Part of a small language model's weights.
Training: a variant of Muon for these matrices, 285M tokens, 8936 steps.
Each number is 500 + 40 x the weight over its row's rms, rounded and kept within 0 to 999. Layers, rows and columns count from 0. Numbers have three digits each. The size before them is the row's rms in percent of the matrix's.

# layer 3 MLP up, 320x256, rms 0.109, rows 0-99, columns 192-255
095:500521516511447536482516492555519478480550483508492541565530553522455569492495510590477477430494499511448476511479509474456468486499444465522482537466487482506473426537499407489557528502437543
099:506444518544576463512445548443542475526457480516558483579535532540483528474471506499499506512466590549439467448475517511578426487483507422518467481456521502522558459497508457608600508522540476
102:543462514538461503515446531533510532583472472472469479505487622519487458463485562580539534523543512529437515519473517475467512487550476512515475450478425491521500504517479456512452447558532448
094:492507540478479589536523551441491550448504487535488500508489505474478533508471461474446457512464397516497496406513489529541470504515484501455558441526467520481452514506565510450434523447499475
092:438484552489520584530532497433535516532500508463421466457599400482532455541569457435516544478512441498459498516488577523483467531548503474484479415466518501523469498461503497515512544535432502
104:456561492459486487463475549487514528565435444448483453481497530523466496518532511511507524495436462533551469508424538502507492580500558535524485439573514455420503473412463540572562473499505464
099:454555496557468483521529463509514535529556485487496497540511519476444522558475399507518528528515441530502520491488553490466502514440482567489494507511452486449546483560451433560476482537491462
094:560544513468526458499491474526538551463506498422461496462539470480463462442545522572449420494440449512394531478515464518484520522497471465477544497471516505557518516538553483508515551456495497
105:504475462488490540471518463574573503477501473580467493543542458542432529483459514471551455437458564484458495476544483409489505498595528567523571528476535568502471477484476488500447445557550552
089:529526504451523523454579542585519539508431559456434519549454495402477465520506458542481489525496516454490461516498541494560532539491464478485471434560461533515445429567463584516451509524466513
093:476527484530470485502557482470452450499499553450463445436549529455481497472473557488516590468496536509477461488511523556477405527527420518532486533538481472555515459507482445500521491608491460
103:599484576486549508475541533520469447377553432516444454485490491482444524551483457482505513453472428514566444555472456419549459518578507586524490490545437491452459448497486505544548534506494421
103:518443465463451498496520497519543448557500475626515587457507463493473531485569478501514483540501557468581500472546510470515406511452554483450401518509483537508516526519561476527487528500492489
097:483467570546489556515469441481541528499523459506578534555504535521519488460551468463549570529468575458511473513527516488567520569495488474474520573478460442540437573486470565458501458478591484
106:468511430422504472406527525479645512579469506489445520519510541492439504487495514518560517515525470507481441552507458497550539419489591442456427539501481564454461522486445507561506516482547496
085:545506457526477482413508482473533451497481501459514491528476479506487477511487502502509517505391441496505528473504551545557508487603474482543527487534477568523398537445510530477499580521451467
100:455457443479538592506534537518476422461436456506450530430632513462481554523508499491478485483451516542491503530570506514539390418469465511493410454541487537466510500546451512495571462450477502
090:512495479482455472557536488510456494461437498489564504500443552522475552529495568507433516490538514529521568490513490478471465492567490484553489436529538518472549532525507508497422500468497451
098:498465534501528481518559574539548482481462516518559537489498468561456529435535422592493521484457476506475483485526484568513453511506413552484442495443573526528465548548539451519540558552497459
100:528530561542483473522443453451503478481557526492518466449546485481452491525525520503445434487567478542471479522475480458483425470493480546514451615536460521498493536504535444481481514495558561
104:535479432503450411529513536479496512505423534507458502497511498442557507410562470491493569551547430537491465482450447486493457533522559548474471486427496467471525478478442472522471519451574525
095:504500479490506543523532466525536473426502488524461491556513502540502496559547502533462536479433549407535505490430472510491471486476470482483488455527479450523528533468480533500546445503538461
092:530548414521566486474563562458446518516496523439455555467542529404462540470588441466460554511460569579436540467494508453500515509499456482512512550485459508516535434505467484553470455507539524
092:537469539394523600489459528448503460509505455399429452484474454483483447516513492498544428510519491538484465507538523507475529432514508453466536487473409464528573458432501547542515550532450379
096:504485504523509444513438504475545454453460474581470504505418481479514445525526475470428526465534477566490537458511521452476559555488495526491439537465542466485441505517485491476521472474570444
100:521504552499526422525504568518529527487527449516499405553509434427404490536522489496448478473601488607459484502471567489525460498544547591541481451538448544453500482519529433500513458441479490
100:537445485507560468508531491407474574503540518443502494406455545534514521504482520473517517435559559492435511512475437504490504492597507484471473485469433492498504502496519518514506507492508473
101:516515545495581533479492511431465449451498547502503443495505501587515500499454580534447542603533514547498505456542550553503555533570499495475506523526517547506527533509546410558498432571464432
100:635489480440480498509454502481493480465446448440496469507466490439472479443440505391485554514523526418560503533485432493482520487485521508518429496524511490510592485489565519426481551586500525
108:506559592474444492467502479497487479527493474517529502496492504494541521576459404467501546480491527503442472549464527481527441466519421517509540441520517413494493510442466423518427515455505526
103:527502560456491488517492504506509530485537516538451481498508504544448452512523485483431494557553518518552534443541427502435501531581479465486513437495494506479481575535456498502512596581487530
096:507482487555520479544549499419579458445491527505415535515462556512515467524516489460543451480473489515546500515452475520495502534486430497476538506404469527498446504504451497528490566501526526
094:510446477553497472488497490436533505509538521460469551494450513483541433526534514404505525444505535489462484433495518496468472478499433565464488495492589442485512503583570508482497534541459526
104:513519521444448497416508519525511526482488509485535511490498493521471496553552517527520533521476444519558528492468558502526452507593480520537549530559527431471500490495460525475512460507498481
103:505561508477502461444513476483493517529547481510485466525431457530485509471580501515426476490617400493519482564513534573519504542562545531480426469522553514480483522593469545462451526487469465
102:503433554511543520491484503494506448461475481476503470590514493545560484586519489503445488434519529542530600466497517557497468482553470509526526434537505518514488437464457516479437470561487520
100:491493476503530480496485554506581492479506429488479500536559520492475538457523490531481440462435500456549430504522475519518490487478501537529508499427521436416487497487447638525505454448515527
098:527469537582463439546484476481492517513490460531484503439556461492449526510482494513486486461523459448457455472457481412491542492415565480504510494498471514464551558478467450549458497454534475
104:497532472508553516432457553449491490584561510489533539507455472495529475480458453485449451540483498447565510511538487531561514520536489511516590541474541540456526487489484458462529570456500531
105:494527486563523442540495488539473454521573477468523484439474491560560513539521471529526435501501504552483547462422487425502526463466488536527523577490466409510493478521439519461493451471529495
106:488488468531416515527571599501526498490478433487495481437477443466486463579521432461528584524562595510548541418522461489468479513466532498478529463524492489493572506488547491561542546473508560
096:530486577558486539491504394471409536498422508544505435480530541490489541526505460516497554480514450526446545446443557461439546431502509458495531400483499535469583504517478498540494504435536437
097:517490439605494570481510563507462446420520456526492498540484496507491529499590507529470517511533534543457445589520510486586544494502479527439459513489450452549455536398514479479554494397486494
088:536554468463491506470504499579551514512537511482451508496561510517509390465436404436520499497499531575510487519566487444494503509518468507493491471518522465507479563489531469495594466484538482
096:579570534450448505505591507535500546483481460556474515513505515454566458529502488478525530512562557488532493481475447435435484458475494420510514514436511575506549480509489581519450448515532506
098:492456518565583444533576498454450483545509573517451421523505574541530479400464532512487405552561525531507507542509484462424549535469493413531465530545481541497472518454555546512513503529511496
104:449485555505524448408528535473530452470421548469487452483492539434472530475486474454485444455514525537548499549551447524455495471467471510494476506535482544506546500534530527460527572491531475
115:463500457568434530482461470528560473468457460534471491534392525496504479488478496436536536534484520446497543483467529474537491476415497577543461533508463499491499454464483480434466501451546484
095:565491516467557511556502446535423497489488539486554556468508483462470510492491472518451457457564474500497542539548545449436515515474440520493560478521471511563512545443517459472572490504565506
099:559457522518491496527408470510566491480448510519537526491552521524464515505531490442598560525494588489494532479526455525469449484551514495522517406509504466537544507445500492485504501458529483
098:525503543508448548512505485466506522471478535505576499392561521600521465482508418468470569436454486445426440516505557517529483439500563501538503502563403524525505516506454507465530495498551519
112:506542513430446525508453532479517473514471500534459499484449548551473552528435532438510457489488496487482528517514411418481582444538450493442483512523551524506489488521483537527455509500495459
100:568524496502453497521453471478507497416524598486510480460500476498457525510558482530492557475513581479490500523437490540510420523528535470473445596486491522576497453456464541401495498481513518
105:535489610549546497500560492542532487473504506433479518487438553537459507440430529459497459552404520479401425489502474508467457536561484491516507545480552483519514519517551487532497547559482553
103:540475497469474564516486475577519459461522538505607531499506479538547465526523475520443506476533503465475629476482571515496510465468521490492556512526454505515532562490504458493550455540471544
093:426463545495576557496463551535526482511485546575542485472434536523530508485476477529425466483457460392491494467482452549427537491508506476457518454461473509487563527450569464482543534463516520
097:461530444459436428450502467547517484472483537461471583540424483514458507464506517543521525507454485463460552541472525541579472477503469540495513531454539476500456461496504499477484534533470522
101:527532438533480501530568518543477487465511486524547504445512494554473420475494510520565536525548451497422489479506451456423548443538576447456456490421536474531520490542498487457523502459561503
101:550421493464540523537507451499459456434580505482535505530469523451401547470475495446477481471457525451488557464478446491527471528495500488503515554448554484561532440526481460454572562519505545
098:493449558512430507515523570550557515485503438552549524529550507494506490557544464530489483495511493524512575524541489506464414423475524482475483503510553532529474515476444635498533463495553548
101:566528548547445534536435557506493467523450425506458447458550510524475495519528496500490536528518479486544486504423523556489517560443502421523525503476528465487511441463468448511485410509520455
101:413487440554491480516538495536524465464512535471417502478567527481507538523457545475565512522553567479472620569479539461539533557503515479516492439541437486514526452478467467465532494449461516
105:502559481532440525499487543548535523536474479519542453519470484558437547497501513484549538488495510451468466538438477521494476480524529481529508533574501481495505482474521492529514565635486549
095:495528502551532454487463548489499533569522494486477410488487455488428472532410445460487459462531489445465506530412499549577522471498487506477552447597468473576561530466528529512507525493420456
104:578452497520467578531463502486437444477488510533528487460525533524483495444445518442470457530447530529556483543503477453488519485524389485481483427557412534503456563449450515450464486436492502
101:518550503457505440496441495504513474536514578599473543481395524519456536565460508511473533459508406457512537450579461553480494469426548472541526457412524527504544502458439439472505571531506530
088:538490519484504525389509541475524498404482500469466534509467606446554554565509551540475511512438459467523527543516499524492540504492540581491492483489505567533453465587441492534606461468486464
096:490532484537478528571431445508465527531472503542481543511516432498460505482553502435527508496431509447500372485561429489519494455511563502495525528517513552464464442479496540494418500534507548
104:565436571500494490561537562525489501500474464441518552490545467525541509465491541514532534465583495471554554495502518463529461499473522499549582521550507520485512543564539465541412548470505504
095:521537459531545470556487517478468525444485503471605484497434451466521544492524510502549500497448519508465570504515514472502542457499571509452472442501485488530424387512510447496465484581494525
099:532480459541477406465503499497482487448381515446548567507463512507536523554481489437479498468518515468458454560474516548459492453522560593485411525540487502510483544517541513530491493520458421
101:558549535516517451537516558432481477536507560542458439492518530449489504510490539524468464507606453497561525558509581513578539503393487584508481406476503562465529529480472496517455513478526444
102:523511459550539551457515472493544585482522484487506455476439527520498467497434496486509503415531486464427483478568489506513513542499523531424452503515510546470516520509457549512532488581528488
100:499514585440497535472508561600491517449481447479442484537517556523516495484497488461518560490462575534509509550586459478462492521516513493496464413518521486474465463494476510501484500586480465
089:507433522581534532558450473470459496554474538475544528497501474509502552474552553432484539534478472508547553463540504514478514458549484526487539513470498483488516493514485500520484469513559463
096:583534438492504506514512441520470495458509551522476531543437495450509454495549467530517497437520578464498537510541462481549502558497499530502522489441442547417516529523488548479530527526433499
105:467458446543571464449496436504463487508367450487524505456423490494562511568512471505498591440497430456528438489471497533497462497416523459503514468470498439449454453525505464486490459510517525
097:516423555530436478531507530477505618493484589442424580494530535505580563513493497561546483503525500505540512482504474511483432464501402502527562455492466531537501458562488419514516518545501506
098:472447469488463512532484466598511493496464523462547458494564521438566544540466375481511510499521463469481496444479453581498527499484452558497443555557506525534507535484480524444582433465492540
106:521528472531546399474556501468499522516454485543503449523547466451478568477495428499500498447545481532499458539495500442488442571471597500524474550524540533519422523516599475431462447425536537
103:437506487508435557450463476451518442493476462545482508523561477557464487542492571503539476502483521586515553483486513504474540562528606501496566455476490534518555533457492517448523488554469516
101:494393537466485467504530537471491531523419544537475496501560490532520472493451449567467525527424537481492491503510486441523477538587514500490480475545502495554542508496489476573518427436580539
093:516463436481487510510515504466522489509552454436492520522510425475512526521466497452407491506462496581568523584478505465546444524530443502523604502505471507481528462547411388529557420499575489
093:534534534470425470473507454434538488588488574495520560453460558505480475515487513541513458493500595498457498474521531512475513554454424461558445468509492500564535506540461497537474535515457477
106:469472572529514525504550532470563528504521555501527472560469432472543517519517486539495575489514508536487522457538526522561507474521469520492515498561407500462546588531481557496438550436474504
100:458540525487480528567487473432514503551573530495536472539555499491539495501526490443487498513463531613470454507455442510468493566444467516500446527505504479576454490471533538477470518488479501
106:452484433504480470528495516496505563522520490526583558466515479492536502492573523471531559440481517462482556557478464468459463459520524550490421583474551557525477427511507505521477450461492570
098:523530522518605517540469488465507479473577501472487447532558521486418526585469509496590513493446478558489476545547406466493542479454500522461467451515493489504570447487541476568564531542476515
101:473540479574536496510518525478503399482456490564441537479497460511480502506464494514447471467529500536509462463515549509468528506521557535617526494458514517445515467470476424538535533456625453
107:526554526487490542462490490468457489505486484558505508432473417524521483508560529540530451548541506411548468463607489462509497522537460484478429457529465500504484484518503509480475496474538477
102:435547488491439467515455520532511502471560568520584525578479469563405513490553490485488470512528505457513543461573520562488532538533546526454483461440416537525451424456370489434556493493477527
102:503474427497459478474508515464479499457470572587537530465468525422463575520516551472522509472520535481505545462512516506484549511612514477497492483519396492505477497465505482464476556483471460
102:506396435528516514542486569493594466524510490500573501410517482554557556537491500553492434560464470418490530567500524476492421513546500525508507516471499519490508467489529461536515519451525518
091:426398449528482525539497490474441447487555541498521509447494522410461446456538497478483525544497497496432516535557434478453500536502547536568480470488517539541476520502484490502499485532512471
101:550495452484446469432494501483496520603566459497478540453481552508448483531489497515519449528531528477520565498435503520464481467474562527532482469509546462522502495487506531506478518508489443
096:459507530519531443516496408466444420466495479497468564480467480526396521593545460571498496500441398520517554477484505509480462474558517512517474489498459485400492485473483486540560487468489423
099:457545512498461590439503476538528467436524468522440497494492434501494516432558443471527466573498475473519432516534514480498502421500601531449448464498440521511471508448491493576521455441573466
096:513504532580567465519578445516543529528421502505473571490530502513581485551499521540556530476487559467522550553524506429489558537511436462512406499483469532475485450499471412479552457459527480
103:492536536464431474496523499502498510448478475496528570540501514450515416483546431516505511517459544511467487498519537451528392458498530560462491498599468500517461576538462517498465574458476516
102:461493563434483552500491503561478467486459454476422512480488495416509408496484476501505508486472524465481527472506485547476517509506460465578537529520507540441474502499479490546446472501530528